Weights of a small transformer language model: rotary positions.
Each number is 500 + 40 x the weight over its row's rms, rounded and kept within 0 to 999. Layers, rows and columns count from 0. Numbers have three digits each. The size before them is the row's rms in percent of the matrix's.

# up: layer 3 MLP up, 768x128, rms 0.556, rows 486-538, columns 0-127
# down: layer 3 MLP down (transposed), 768x128, rms 0.27, rows 486-537, columns 0-127
up486 087:445483551469502427444545456541501447448527456450502483517452472419510432521495526496471433517487501452499482529501450520479496414473456475565479449412486493513378496469500540479460479544483490560477473482500579473454518541521396506443494532512491518461537558510491520517547442557480539535489500519561421503440444460440533503474465512539526472463521492461442484517477501474460564462506
down486 091:501519513514456495511440509483534551530454430451534429613473463475431485503505504522489521453432527485466492527481557529526527486505441539391527540502485498496453450451580534511506474513452511501529550511463543512486477591502505573491486529474490517483455573523515539488538453460475506528497472532497459537564534458486605516545444472470529500490503471456427463498519451567564513425572
up487 094:534444572532473456589537488518599542544528497491445494480457490566520519500482548481516525532426488525513439475539514453503487562561427479510526530515566546561504460572486468525526544490455476451566497523492492525568423576479506488589563544501511510474523396480522502527499489462485502514506506488480480595515448510473529483426490509555491577499470476515495503522477444494558526555525
down487 097:489462465530507495491546545513531522446533466453520469551567501555438588505545487542505490567502537501505563475503482539586471451508516495486522546543479502567477441521541540491490481519436494512444489440580471442470482470522507471452387464477507481507423496469399473424526510473498496500519475537481523445472454597514537479508573527514527494450531560479516480482565464451499456471565
up488 100:494468535502460495412530535488462536421502501464471434500489492452557471427542497521522537550499504529455506527494482479415527401611491549459477481501503472587558542499456532502548521472507515448458536515454519521569518468530521506548473513492463501542484452483508576482495502481484509509557553484497614443484492487470477563450444554511434553520527485506571514497457496528419511433517
down488 104:544508460515449549522483503440499441519543521495448555502464435450539550507449475526462491425432508527540505471457579452497533531541460494513561484438541480545478492500431531512582597436474453502477477484513484518492462479512504476553479494507548449496442469482528474487502455547554566490452540517412480471464571488552527541464449551488463578502467488492575546456513481567453535533524
up489 084:488488531496463503517516509565380565478429409523516545510483520488466523513477492544437549457542551494442516544542461498530511451532490505528469549462453541535459501490494491481401490532502571446464536488494532517530440532519513596531470502531567528450492451471517517478506514500550499481496548423472488528523514441410437502559464531478438517543498491539509540438514476543492392526461
down489 102:475533448503463541525497545466538487485535563497499462532434509433561520479525503515541515545529561559607394583472579562570572573442425462441525530528444473518494459513520541475522496472476546541495494499505524470443476478488399505457523406524507487505517515482526510502511486484458532529536464515462459474461513526541517503502538542432492433452488457473463486443505483467531506502544
up490 094:504531447439564500496519488527535458434503399513458458559469473490469494479487484518462479507541476478452559538538491514427491464477520506487416429511491470482481418498560506499505547501482520490499486535450459483492546484481553447472533551503522419612465474548514479494505534524518431423486532503512421492474520486395460511506536514518513486464563544526470470566492460474480613529433
down490 092:541483485504475453521541478494494453486563550570485476509505424544468460496449493497480523511580480491527515484488448475541518484529529520441441472509542516505437486508457503518478531500532493503475513427544444454467552467546565523482551542487527448526533391483437490541499552463563502522413478524536479476491538611502428568432544442519543448444479496570449519508473507545487581464515
up491 094:511492567527501574541524456512514600542491470443499537577504526466505495495482531480500488457485532497461515470459462512540530505465454555468490563493533489489509559511473551590529531531511496478544569509508467467538502501450501519471511498507595511469458484457485567598516595568518529490502497538521545488513502428563562494587511537486507554512513415531559491438515568585528474493450
down491 097:460518486541431461504434530526543479480543522501459378561547469474508540444495454506532555507509538496578512510476474507439475545441466468526499423447446479558497506549517534571550488483441497513511475536520488513427486535421507511516516547476501496532490531430468529540546512536491529422474480538551543504515540529458492542481482532470549394454526459568483448423542457534530515488543
up492 096:502516557510534533426550523471500465503528543532566429511496454503409429584466474520439531594536442578549518541503466472536541506469504471395478469568537465484471503513473539449474532546538539493522538476470500423438452512524454506530414492533472508494543544502500536527473530593480549493491573500492474564481531474457468455502455549508540536486486537525552464495483457485532511493504
down492 096:537554429537532507438518513497543443547507531541514498521495494417488536494501479539404517498467482494468589449434544497510505495480537512489512443531524464502495517482534455421543516491454492515557518528522502415479481459563453468486546478532518414501472505486467560521483477517493501485447484454437497542577634431458511552505499450471511480527515579588524487444577468520494528506517
up493 093:518514456496587505425492499538497447564463475576512449557506529489544497443503531456510558464522485564496484450452541537498607473515486455432423510508435524476523523565520506504452513502508475401440548501565511530522511515485513548521534517467458485495447470485543511457424565457519472495441531514502461439478414477430466455544510488590472516490470507495524441506533521462443476481509
down493 092:466522487449421504455542518495529510531515486477516603467565417456459527496519578441515499510519514568447580457485544538547514514584491417451508509488503543529497531513548494491466493543447535539526485467392495544496476499533523482441539458514539468472407477561403548478523435532430504474528519521497534536528481457474478485537498522472487498501469505513460421501488558461517546552507
up494 080:438512550528498530520433488510469519453527460458538492522436507500498617545512579495532503493483476479469560513523488397421547415499492599486501459526538544544531415545511498482487545478491512460478492472494518499483434529598457450423503530492549516557553419464561538516502491503548535462492489507515535492463480508453548469537571523504512561472462481447487447512485499478546505459521
down494 089:514518542492451533500487506452568518498504512492565473450488503534481520519446456513572502524509555521555480555473468474500534483525495512502487619433576486492525520454544501495511486483455497475483498513488548454449449475537500511448468472453507455537511521519489500452551398487500519485482508563575563464463462588552522457464504404537511508478527487374446470522507493452481538510620
up495 117:497500481550438561503535468515486478451484561518582484474539510452493479555543419424492483465516478464455494483462495485496445549527509538557544474472526468496531500468469503542504522507589501507557459545467526489606579515426471477499451533541450535495464403520504544446490440487586488559458465499594448482468484503519485528491496508440468486544491552515486446423544555505523466461494
down495 116:452533484449565566513468539531421469519501490530541504514546569486481506489594511519487477402458561500492455539486580494501493460526500537520511518521527453471470452447450572490494504554577454484475481467437533466544476505497502531480470432514476485491536442500471559495523455475469479541523450503606502573466560461489473505494437481450472522506439460520551532456448496569498572473571
up496 057:416497516510474508506424512492490486566498509497471467479513504435452536453454523482432488478490459490466478543488573485464488467479519537436497468467554476510562512453494515509418527435520535496497472504519457446475512466412435457523487515395534455443517496455443459455468452515572479499482538485471461466469540602562545483494511521424478490498414531518482418443498411481490505459516
down496 069:514456533430526495464479471533501487539514476470427522514515600514517444553601509498556495453509453516455495459522467472420418459507501524530516519522460556539509465562481528412489459558524472505495565488459514542517527448486582516462514516545477459546487452508515497481471523491510571505549470480499458516525449636485533451537516552527446516468452543492538493506400499449511494521461
up497 116:496463538550471447500498558453487503476489481493551531507426569472474401519549493452555492477520476475467463513435539452495514458511548517483408462496527520459470438528464467510438511481447470505431417555444430452445487448448520482521537536497537506578465562578463471494453524490483535458565490548528453518561506473435528544480472576482483520508544486509462527473479490465549488442554
down497 106:524537488562482405495455476511440543536515424541572554555496463543487519481479504459505484438564568487417501455501494456472441478508490498451439462450466459495542430529487525497548506431448492455525446530486539553449532549506499543452571519523488514496502626479455534525520528502549475497523518467507509522543471464524493533442465542544476574518474476532474490442505520442549548560538
up498 096:454488528435560451513503458514456544513569510524470492429505553499447463517505477573561492463526506447503475502465490457517482495510458527420468556499530464526556466471536521480408426493518492470507482546495479535563549617595453509529502474520514442474532519429519461481509560454430461487502519450476482528530504518450521487513481498494568504501570529472493559582387499490525506542505
down498 098:504507527564450461478526541501537520600475426529486530508487458504499411513475538499541471436481514520513440450486500508499535425537470465458575508504519435469568505426477487462447479644477520560497513470549479467422461563515543553492436466511523489511466478500472537480459561471485487549492523533562462522458517466448491542491545545485533461518480531532536490466457529603477478486489
up499 090:517421545519412455530553444538457495471521497534588463562436499475514528463556496546465554556576517551499535509458475469431451528503603493476520571545437572483421499502452512417449514535471504480492487496527541554505472426545477484516543560477560506466495518505496546541480512472490555544498454458507544501458571513549540521520465516476455526483483518444521495524504541544450520499480
down499 093:542512494566515590528554487395516486517534463522453506490525506494481521538388460596564455470546472530500472461585539498498493458545433543501534487481489553520557492500528475560529576526535465499502435519484492482464521475548451484568516463471504501506542515442511503439469493415544492460480494508469512486491491509461543485505564524449473461421568548544488514487510483491531558465401
up500 094:419486473422465474548504460488530516491423521487514471547524477504550546503522449520496495488523527579485483405481535499554464547501493504567516502539472511508576499486539464461467525506476509462496511442463483527523483510537577527489565466507467370546495493533474452502491483404525464572499496489580533616477502457568504489456537506464537546494527505469515475470421540464580517540505
down500 101:436552507558494515413508439498542528552454446538475495553490495476563541527453459546532550569582480537489499435499515506507489519523459490479479505526462498503525488552562477552482502458493466395412493523491455533550575506555448474449523546485506440464495490549507500446542465440520466580508585495539486509477431485399511478393501509496508510459517498497505456513513535503489489550474
up501 086:564522500453470455495446388460520589535417471549533564533442503441527502585532433531476520519546461444539472487512448423512503455546442591494520472484491459527537442484490537506450479514500523424508491472518546515477514507451530513509555492508540495535508462483572549466515628512501477507567513500522507501461547570548542531538534486467518534507480483508480483505493559480459536529474
down501 094:526456494585507457521466533492633469484509543471514450456549485464498547442494512510509597516545513440524566406497540502422430460477497460467471451476482472495484551557506506492551527496475544533446542488451527467469500491528471496496507518517495510500547505500430508495559495531485512430537502525598530518499479504494466601490558418509448555433466501479480459518449545532554529513529
up502 098:553472427536479494502540526594491596465488573550493542517462566557543472575468528508497458544486448484547510493486519586512477513519521453520442492470485446500490447520495581529525547502560501544536470521507467534511502535459508500489555593503535537471492543556533495430546523510522512453483507473508470444533455494469499526491442529538456580488519530501546499491620535542582467554493
down502 107:541481481531537527503574506476484452484414449494532463507480481487512520520484440426483453529495533560475475462504586551488515465444545424451510526460573456481472517561510507496527492570479518510426519511517481452445483480538506447522485510485490485511515433417523452510461468523510534472460452527531577513456488521612494517604515471490539491526508594516604498513556466494468478480437
up503 100:528481498520501561511490487456499502503475550509528470477516507585550539512461470528590545565518548492512531458518489512489543482429561509528508515503538506553479499506506531567497485511493543461460546454543553401526500515495573536551468518536492516453510497512555486475521512576463523588506462500494563519476472478479504519571506554537488584449617558545507537504572529503420608535527
down503 099:462472541505572452518528481493565520450543487494537547518446528467474545470447537515478462481455548508579495561482525476538518509548527485534524496456509482568456432471518590549481558495492489525485441578473459504551572530533438558452497508426463476552471386487513507478510444443462502522512538472533508478459549477437529526506526463500603456533485545538518470472496476483529501404494
up504 086:518494543536578502541508455516447473493593521446470480552566475473479460517529471474494492535620518535500543500493529525506477540543521585536519551477472466543527540560460453503490592485537505484452453525522446483444482525449550519520536527549462513507441519489459552517526497535531555527431499549519530515521487476514451537535443520629483534483528531480507595426540559483511513527508
down504 092:491473472567474533506429517434456466517571598527504511486507464488497508431480520548544503495503481536502543576415517524581519427537470585524506526568457507475463536497471524525488520508481461535485480497496509521436487556469504483515568549521435461468405546448459461520538575483438423507464463479515530549503455571466498529586492576506503496473453501488482513457566464532477494501514
up505 092:542464450435513495527454512486523488466416503531522436459487485480482523465528505430358450482585542513466495418542541535494566485537483563509522548490488516520490482489504488525451494509536435477474506529467466524448420561517497489484504509485562473499551498514500513522512453484540453509470415479489443491496585554467463456569507513464489480417601475447498471570496520495493454537454
down505 086:552511527522448550531476455512417518503496493456515473489450472515481507458471519513568555480426502475445516538572519483541537436555486517508520519445582503541444589534487468439503546560499435461496466459489528474413529593554424471491452554457487520462453539444506457486508548555487505486608492523534545474490462495533539467440483424512491506532541504536493516501502505504496443472564
up506 091:495535499548487563541499481496487425432469468499465451542477520599507564500503406537509488537443493501542505610503402551524492559551467531568458508470508537488466488541476498494456532536472499506431503461542499441548505476511586533533569521537438439487496457558540516444455504469505539546454542511501526487477444460529556504550531535530457452522489449506451500503439500534444523482532
down506 100:536454504494533488514493484531480460468444490499502466465536578497473534479520393571522538544486537435490435514515518502539555445501538492460524451485542522451463529502549497484565549494512510537540475538490520489511503477563450493626528374502530448491479515512486569443507547444534396579460543505577484465474469571462546498522482467529553483499494448483469478454506509504482516457488
up507 096:527450480406540524530505435497500473540511507490526420502524451505466519529569441438518528482498434521526500504455507442529472536546453560522502484447493455496573453451480491471504446457501470511487541517475548470546551522542506383498518493571459513563507447488546606415435508510504480494511458525538517493502518478452431566480397459498519501523483473452470514564479520528540523519558
down507 099:530429491424532554501500540522417436521545536525465510557499451511623492546476458538540495453567422506505468495463565534470451463429535537538520459553423529436487526516509447534460524547535437491512491494473527436471497510517474475491475452557486526492504495588504542474486511424531525497523473518587522529464473442493501489550513490501531497502485492409497501499497504517572483513404
up508 092:535460490483483451515498577471504501485555483524563503451506592449580560511490544542527556543524472567473555465549512540540543485565480598464503502565525526546448490492512433498522520530588514465589505570450555564520492484484506538514546477511471530499530487464527470547522520519503510525505617470500534513466470438530535433522531440432538492526502547568541523495502473515516491542518
down508 090:422458480584481541479458521485522487422437495524485508573528463470465568489532376467506516465478425485456570472531540437458514492550537481500469531443494538541511541475500450520497535485517463510513460533525488435454543540470500533516462495443506473531468493497574526552526475456525510383514589501533532533504528469524548576460521457505458532533533525510551498498501514512419532436510
up509 107:389499455466507538528556493447424490497488508471499501496473536498418481522545463505452516462480564527530538515469526499509529548409478548492433456480455528516580504459390500482481622476545518473536543462532485493536511510522499525464534492482454538480484544440552439498481446463493448528568559521548530471563429522496564541532483532540553515493483485497530562474527474505448491536457
down509 106:498489535546510550557452452495477455445464502518484507491502541561410464491501610523504522523479547441541529596522446568499436546479463536463415515551506456482501465444469542515557579461421508494420431480507538491521519449519482445513528554562474546427557499452530500508486465498564474548494527460475547539510499484515495496501495484531521485410532530501504487456533521499485465459436
up510 085:434507485473517451527479446484559425523488515450482494493483556539491496527488506515422502432510499530500453516541575520499487558468442468475522473478475456459455516457553485511514544537498455549511491570541471531481447453592551487465431493443457531529594450425438498556512540479538459461480492432539551474503527553528467446490477432476467458516483451593496506470453512533495520453583
down510 090:553499595432534538515503537520485511477490482510545543443509556445410435502532507513533413515548483417539477541515485483535447517471541448487463496511522499473468530449498442470531488454565491478495532576516489523553554505542480534489451480445413527489462551513513456439485499517540476519532500535543511444545482449502501540515477489461495564529535523424482365517553519503523521419525
up511 093:470493456457445495599507533413553498447468502485496522520522451559499483508560523498486517476538465503542564550451451489508451440446461469485517507576534561532512525503479534502461448503452467474496483476499524559501514512431543447495533500542509545433542522461483478433485461467567489621490519461514396511514434500492568506496506493481465444541443474526559471581508467462534434483521
down511 096:465508508481461525555448519512511553461464422464455396479526469477539503472407535534470514529548464555454493533455485457430518513498550508506524520558560491416489494519456521511561494480444442541471479523555525484529517519457515521408515411513561552475451562520503485502575554499471482609535486506547476497501479509496466471473553473558517459489520476525527564454542447494440490520553
up512 100:512451532528515500481487506478517479507425530504545433509562486510434570503525470483546491459554417530467554526447475538448515457452507524474518520528521558506520515468503561553567511497540436566482462523479604489554582499482506501545499534559598526465513552496495514466571478417455496548490468443436525503471459476480445523561473432472507536527514529541486506563482516435486570468529
down512 102:524574533495464455556498522464527557525517456600556436512457491452479485486403445438549552514486440416527464513613550507497560509541536521433500525495475450494519532474520472525473464468483538484507510517515560457530570501487482474426538520521468525527500508544475483499473519465504497505460538459480452534494462477495539508441435487598490486561473569531474559444491477475461504464577
up513 102:548522471544490482570486504520501433500503512484517531549461527518549483489526482509517516493535483535478541544477473515457516555533474506385518518451493484543503503496478525471477464530518455557512483393510514452472449531550506461481470444516513583446426488470477532535483424467446495548417529593548462511491580501541545479488495475483508466515546555490522541534416451406613528525497
down513 104:551517575505596481459537482483532416534573503499522475487492483587497489479513441547511522436499519524487509532471522514491520503551567467461504512530462542507523435500446482469411470503512442532506472531492495466543478533463520492469476555456503459462424512465521498406592435492504543508537538545493475554450494445470462471547569455452466394483542527530548499481440514438536500536468
up514 095:502489521497505441496599477493496449471446405478511519526490428516544550519527507524450473538492507554467543519530503433405496465529488436478498531364497478510483407536445507538460507573485516421522545452542556479527503479479504494511476470472452543491487558526486528494509486469489464552534482489439406442524487484546559515456531486480549515506525523507450586541489577480461518515511
down514 094:513530529506476574474475545507487507477470503463523460474454507479482542493537432504493515489512453483498444548496464612469434416545460502459526495516477585516460601516496457513506521566497508505522469537467426502448512514575564489491569508477508426457546509445534472457527556582557553462563469481530509431535530505420436460520477473514435486437577482495501455533508480508520486510516
up515 100:431479527418483511475504498511421529453586497502492490465535534417475494560467540480433534596494513427478471529402546454442440481465601511522487532490492478483527515460510495500443502536570494520495479479517453529417515495557498510504534509507529473502438470511466460499458452553550585485515529466448520465465545548530521496456498508482458532432491511564447450512523441474550504519446
down515 103:491541462561527524529577547538457551526602535494476507497565470467464475465503461540463509560510505566433474554493551486461554511535565445470629517486497488480518493495476465475555480489511417484486473510537463476511481461488488496451470449445484528476488526450463487508441455526476477517513492398390507533548522513475444536459512506524562539521502469498444445537535539488579474503546
up516 111:486526456527468536492559456517475519490548491468547457492514503433447451476523473541454509441576493445568502486505486532506525447427522412480565461537568446435550429448564557435511483475563544496507510493463507450523480556552413435494479483480473519506565565534417502453494503453485495521492446458472537484570483492499487525482448502492454504493485511453472516417493464461538486451557
down516 114:513549475482529472459502529579479520499537524477512527501512457542506476474553406507473537431527470536557529529442523474501504419524477497427566505531578538471561494518483515423524477455523495540446502464553571488485518502559485498483486532471562516503527581501564571499482471485509452481480515501517501468551446450431472565544471480493550468523468442481453467495543455539598492490379
up517 105:485520452588499442487547502471474561476487517504520492464507505472543432491496506481476514485498536499494569421493439497459532512452524551452446507533472483568484508496527480415473567522577516509507463545456567521509442536561559558476483526589471442480524482468419423524495504495488536526478568470415507455540481533456492456499516447431474531431449539498465541491493465486486484461602
down517 105:523526461568551514534520518490525613482494536543483462450567554461535572500509451562449437578528502472463475418504436503534566528483531460517468500508564535579482503461539475523453551483486501488475457468461567484451508522542497464470437421508504503429474521518491480505475456528593506497490493507497468527545502448482422493432582468499518532534479559564509491478443501513450495511452
up518 095:484480522431470545522456535532520413451487439498519527509429554506509466476580511544431451481552462478449561612532482493476514503586529548531534487532517530506535470465549461544552509508485469524476447438474493539528487531495448504428497501541545493497568496483543576493451461495479524521509576570485503527551552457515497489553493492568478416517472545532522470513479470454443546520571
down518 100:444488500423481536446505486455483402491563517517491480518496444479578448529465467470527529531515488451466498489552527491512456587467522462475532547538471509506526448478472415515573525556466519578488487471508528464534507443448496546544540535543454515522478517441451495516561442456424547530480536529512508537518508507527423491459570486501505500579522559543466498597457463468560517465458
up519 095:538482447496490512539470514590456498534513480490418489546462519440535479487507415535521529470444465454552511520550468526564499512462495508510478483547558490562509526476459495491503567545467513451414469517584505437495488514510534451504489416448542589480474493496483455474504514554475461516558540420475504451476458518507535457485486525522549622503571512483481446465489503580424500478521
down519 097:520528571486532510567581510495519498478534512533425494577498512456514473475566547476480538423483493485483520540482567594512470519435457497478517440530418509455443557506519528541440574457437529403526484501532525493494467505478465558427443457548548579512519489497538499510526480551404468456526491511485529470553493485463498476520528497529491500466457478482481472520583499566478434507499
up520 105:543522488482543436467518525529542526508491481571573504514499539460500423478526528512499510433509465479473456509546391506555550497544532498494529507498486519468458405543524493516471497482449529507412513535531492488490462553555500470462529519402480473455523443478480510439512511546478597453452458506491472443559490485519490534533390449535525530449505514519522457592456471436460507552456
down520 106:479555482550610460555479534542522580461477496544508522507523526490483477471519512505526483555504525508508558499495479516570534549616463477529496503480488514499470465512530583522482525513475463459498478527541465499452465517549581452490512540427423589471468465446572489503525455474485519500401498442466542451463374487517503468535506470451494541539448480483515489510462433496485542455491
up521 097:557447517489547480491469534532457521507444535529545486518502566488480558528563502547442426468435481486459477414480464532468538491430449525478479431560462513457532572515501478433460510499496483474440495511454471489487474504516588476500452490435521555456521445424563473540550490485536530525511514505510518579476466542485573536519540503564493516525478521460616449540486538484501553439492
down521 090:528478446550486498527409463498508473517459464422530509496498564539522513430478487501527497516434466506540483539474469484469529485507443549494428481501554499474479492470443488430442638519446507491471443438482556432525454455478549519451467495546558507471530531478536524504507469480534496511576550475581523468522518604534571544517576493522479532535497490505478476451512514548458519456558
up522 121:542488555487543492496519520462506470474471523500523484500484482468506531506501546560483507436417501528533533466435401472479435489528453481394485483498486543483447485534496528519394488529516486523499522486382449528455507481448551465546481572514430452474490531527459593503469473485506491523516445548477455512553494412486468557513495565448518532528494469498485505465478459438425475410505
down522 114:503557547530493511488511477453490591523520497525479496512512488468454509518526446445502549490491452494479502533419566496442438536549485450533536534505520532468438520568427545459544521469395496563504488500554551486549548490502543426527486464502513505432527525591468545489477473491447465505539548493459446525514484452446463594506534534475538594508539478493499478502567469438424461511486
up523 097:481540494486475507493443464557498519520578505544461395461466509529530495486501495465450498527447548463556510542478489417430460486444525475467496471493496416467535522511494496531522480553432485481502543520548520535505442598462426540536542583502483502458538443551483458520491511475442519502551507557505467440407549522516489444532513541484431447473480519543441482476527553511428558509536
down523 102:456519484454489536551472572521469523511515497539466417494490503493486501458454483461504506477506567582471505481501461510405524494527526485509496540460564513559572472542469477557548447511490529502497474551478467484509432539568504467513535561485450460534458446561454477538533501432537480481526547542535458514503480489567495592497411564463431436448514511528399478453511509552483466533446
up524 105:504505597541523502408481461520491561549551493450532519478492488418493502488519541473489480483555506452532495471558448474478476389511463514495514475527512522593592445435504542553489563577501531575509478515562540514494486549514527533503457464478509390568537490519547498459496577503492546496473488483510491458452471573481518537498479516501518499497513444562533476546471481498526571539542
down524 104:484512512543480488432542525485516557529513506488512579546506505509479535473446498492399477563529533429499510516531538423443515497548495537500510455490457424508586515448509459496477521490384472603512548538556518460501504583480548456461488408490522537461479485505482543544473512483457500441511496495586509496458505509521483515464500463436501535461479538498484586540472461482460537414529
up525 106:503422451489454483518551528495438516508531487522479530505501542465483460530564435473503523520516439458466462482507557458565510557471535577483408519504569494531491521501446458500521505473423491487466558513517539435543530476478493555461558483477466499517488426512486519483483453494517567452485498568478398465488532480522500457507428582455498536463420508556503474557564447476557526581480
down525 107:460538434530504543482498550536530561531538466442489511514490496533432432490462496430563547447560511429502470554494582559524491500546480510509440385478538497440508486541513527515579518484428491428423406498518512489482502525490404512572486456465465557507506490546504545526521501483437503515550518494490469531532489446524439466540433556505490543486483497487533483527545490533525509449494
up526 092:514441484451472505547468539545485557515542515504505486529517571539540564482473538489597533512534495525577472429451473486488552527460556464464499574563487490489529516441530506571497466579496463551447544422479491454432465562469584480537453483462538450485439535554475487441507495546506514521498540464472517503488477480526539477485581495474481525523518464439544437586521457562481482503482
down526 089:454545500492520460510496457475545481465444489503508435547500457480444522394501498475469509509536523527524571509557514524539522436517517465423432452414452540506515544542499476542545527525473458491564436486501533506509487549566581503468493521553485543535545483500458497481522420536522444413547517502526530531469475482501471531468485418510465534505479589541529571439470451551496480534577
up527 103:489502498552473487528535526476552538549466499455492421509513467492508553535468601474435503509500438547516628546529502505437612506523466508444491490529518483503576528515478566470510557452509578548491515481519556482506470448504560517543395494513556573525506471451534508469531544484509529476513559481513515450444486461432451508505509445460470544517484467505446479482494505543558534533467
down527 104:464553497532479502536506539453520542461464526561520515501426420546513519419449506489542501432497536493516540460533514448515555584470518540445472466507539402458495485518493516452499486451520536500531484526496539580478493508460568543514515470550557529468488455486508526542565465426520502473539582450574548505432488425453487524499540543514440493528485426480446549436448451506519528515506
up528 096:525477524507471452505571523501479472578543585549495538483449469475609461503529487520485477494500464471510498504494475581493464517562513420530554541495430476512457453532528467543569521525474446533464501557507543484482417523432501470517440546383487505514562475538480492489536460455495545539604496543566507490519509518500453470450492477522443556561505557522453452509479486464487486534520
down528 102:435432492472448458501529591471521492527555526502518478520465549572450457567484489476521511497505498477564479516499433532532448508449469516510494557509496535579497458488578509561475461484430432516438496586475527539484499495505420497534437514521486508515510474535472516460464505536501468535523496547488502476482444513564451491443587449536513554488442469528476504492566441448616528448524
up529 099:483443479422486530537481535396521521481542516526460493509554525512489538434533535517516473524554378568522524439610506476487464526583554543514501493507539489509447493479502515476491477514543472596501510508462477504433500545440439505453498519464478483526511543448526500465525529479528518516549550518464521528507454554438550448486472465436449507612538468487456426495521506497511465516529
down529 096:458471429470548472536552511505503446412507524519448489440526396508432483481509500517520485527473602535470439460526523443574496473545492533562465470505467505530474524569456527485466495504511513566530481556527547487514433494474466470516443456492512433464462479511464510498586487534598508417542550534564558548516506556479508524520508468464534516520461524434456456520488546504481531477556
up530 097:431463482510553572519470439551495446519539425516521511574472520577591504447545444504491520494508488486534510465495489538501519477495426526486437554459499495536514439538499508524489541475481454509562501516483564460505526431495570528492525500503471549484524501507515468499554497524539510494539441524472382405471548467517494499437486414481484469490517531431502522478524434580489424424501
down530 092:416502457529434511515530489498482525481499511528570560516520516519553545475437552512531492472538546525511507488467508531532595501532532511562533565430512541525464518496571508493450534461441488497529512504488440457507452609436460496513406482470460508518474520490423535506451485444460459455439481543481478561551564571473450518468474432469562517447480479497484506490430514540540535454469
up531 099:548519524482533494549456432500512467433507435553481523536616536519452463446512439486530440510557433519497502469563494539494467510451480563521523487425483444492591539505541459516482514480511504465473548512511506505479388583519507515481455527513454471496546445500473492469474548534484525522440525477482519560537491463567494480468511458495555448489532485434585479486461450518463421491562
down531 102:468467461492520487590494416509575426534478529511521451464515475487470539518480556456527490498543455574564529531509511567522499544501535555523468546475454524484511422554497497460527508417489485450499531439534528568473502560512465528493484499444504436454495457508446456447486564531457510600435492531468526509506423559475460482511487498432488591508457543507534500533528438542518506540470
up532 096:548527482520454428545455464507535452498499522562453530468485506530514438494469492512539515475502524554533491446525451471503476455495523465524533467515483495529531579521428535521453451514559454529438458461528472510539511470493490594470490484496484520476517491503403515436458563475597513483555414516471593531454478445509542553556526515424521502498517438471474407492491495496604534509523
down532 089:469486483477528483473514463516530506498473433530532486436496494494477517542430454496453526471438549502494536536458528524490430504500505515562479514469580443474522454467479511475508425497547474513523561533541430484417526477615506533457550492460466503488522472542492472464485544520443431491513495570462563545476519597484495474525579514564523487451503502487539479453602566526479587449479
up533 101:493477515514472437484533382502434467512494596478517430467557512541492502579528454483518547495489582461491502553537462407508492460547520509489512522531513450504486489514527511416467536546515483514491432514450441440444495473472473528454464463551488441428506542474519510480480551545446455458471469534560463510483491477501434519498398541513484509457528440523448541485511551545479483519567
down533 101:578517490460473538534457533468482518499487524547541465502529462436501519549481581571415492510470509467499455443515529432494565563445545526514544510425492436576513468483495473427476539558445529498500438517525446500462422527532504568444525484479530501508531455486466590462480535465474453448520490498493502469544580452495518544500484517557525523486578535511493542494544565431461516519463
up534 105:513433553464429485403505436432506527530504466540519547471549499486467521453523545526434512503546434458485495483520514441466454484448469527510483493480417490545591490480500483516460521559468512539450515466496530523490471545490531543534500442507524422528594459465432485479520527603456495548543470501568470447435450535451558523484485531441502516456430495501519502459479514477527564528497
down534 101:521549440551542498480541490432499480544505479480502525482488447519537551530456444468487461505497560484531488547541498475497538520474513546467573511449524486542524528445432472491509477515395511490521506456459475492512529533503491479454519484447495568471475476486515545559443500491497426550531576474480554534453630489476525466496481459482447550553482519557595497423531547521455530387511
up535 099:471523431528375508412503443515554445544502496478498400536487545514523503534514548452579549534483506547549463476498519510528478515400489539555509522437548530453455562541488515503489506477602479523532522479486514577481475453529485485488468493449458520459508570467590459476540469515521537511511443473508521437557504553496444601486481512528496535502459504524497514451496462503501516502521
down535 103:490500581536534474492504464568493528566534511504483553468534429515482505471520518582437474546514455450571427415564507519458491465384486471487492488495480486475536569479497525534570460489472521563474574508449480507494595494519427469487570526576525547504474545487523487475524421494491505536532517470456497480452554521492502532492538483475526489481516457494520437478464522449494474493392
up536 108:512538470478471414533479508490506457471443543504487465473539550516454471491554490514495460423469466445450374466498522499494507480439607476497514513455433503537520383510586492444473517580535514516510534426508476563550529563473505531487490449431504550555521502519524501525510535533540508468460481508500403478534429501469509493480505524455574512523476485527501486477523523522535503561551
down536 108:529569497479605506456461500470466460500520567522564456486471547491511484476457502573476477481509421462517501488436573473482457525439552470479503510558554471427449498563500516497512530555504479464478546500442521552566469505528522573471450496511564467438489481520478518542540471509431420543500494496485554575418470427480465509448591516533537502562475499496467513486514472462481481558503
up537 083:518534498544529521515523496493529464397426517517533472589518498461456522480460501467451534539565528508527451500506481514429535482558479531524429495513518437548470505537443561565545429499531554490475531432489523545439482550558472437480544484508530530487572504492530525459511452523468585472498504466522540453497493458424561510487535528452539482574575510559490575525445520482483542536461
down537 096:447493534474397546474530483464598558518504488470521512529547441500551567503447466455494514460510467476506473489454539462519507449514501499508552503510538419516527512494580454476484476500472456493495472515515522478527526500508505539513534537505458492469517544408515521521500462544474457483559505546546575534519575537517486482491486431487473541326512492478534453444574449458552467539513
up538 105:515478487517461540500531502512566483554440465457521495457465526488466580547438505540511536507569484488488437512530576505476482565524414524523520499537429516542510452504513535535473493513555433487410498507479513525457499535486490522447449520532599473450476524558554549556501530508527507516501441566492454548529506485574544519530527418557459471585458561574527555538453469519497518482472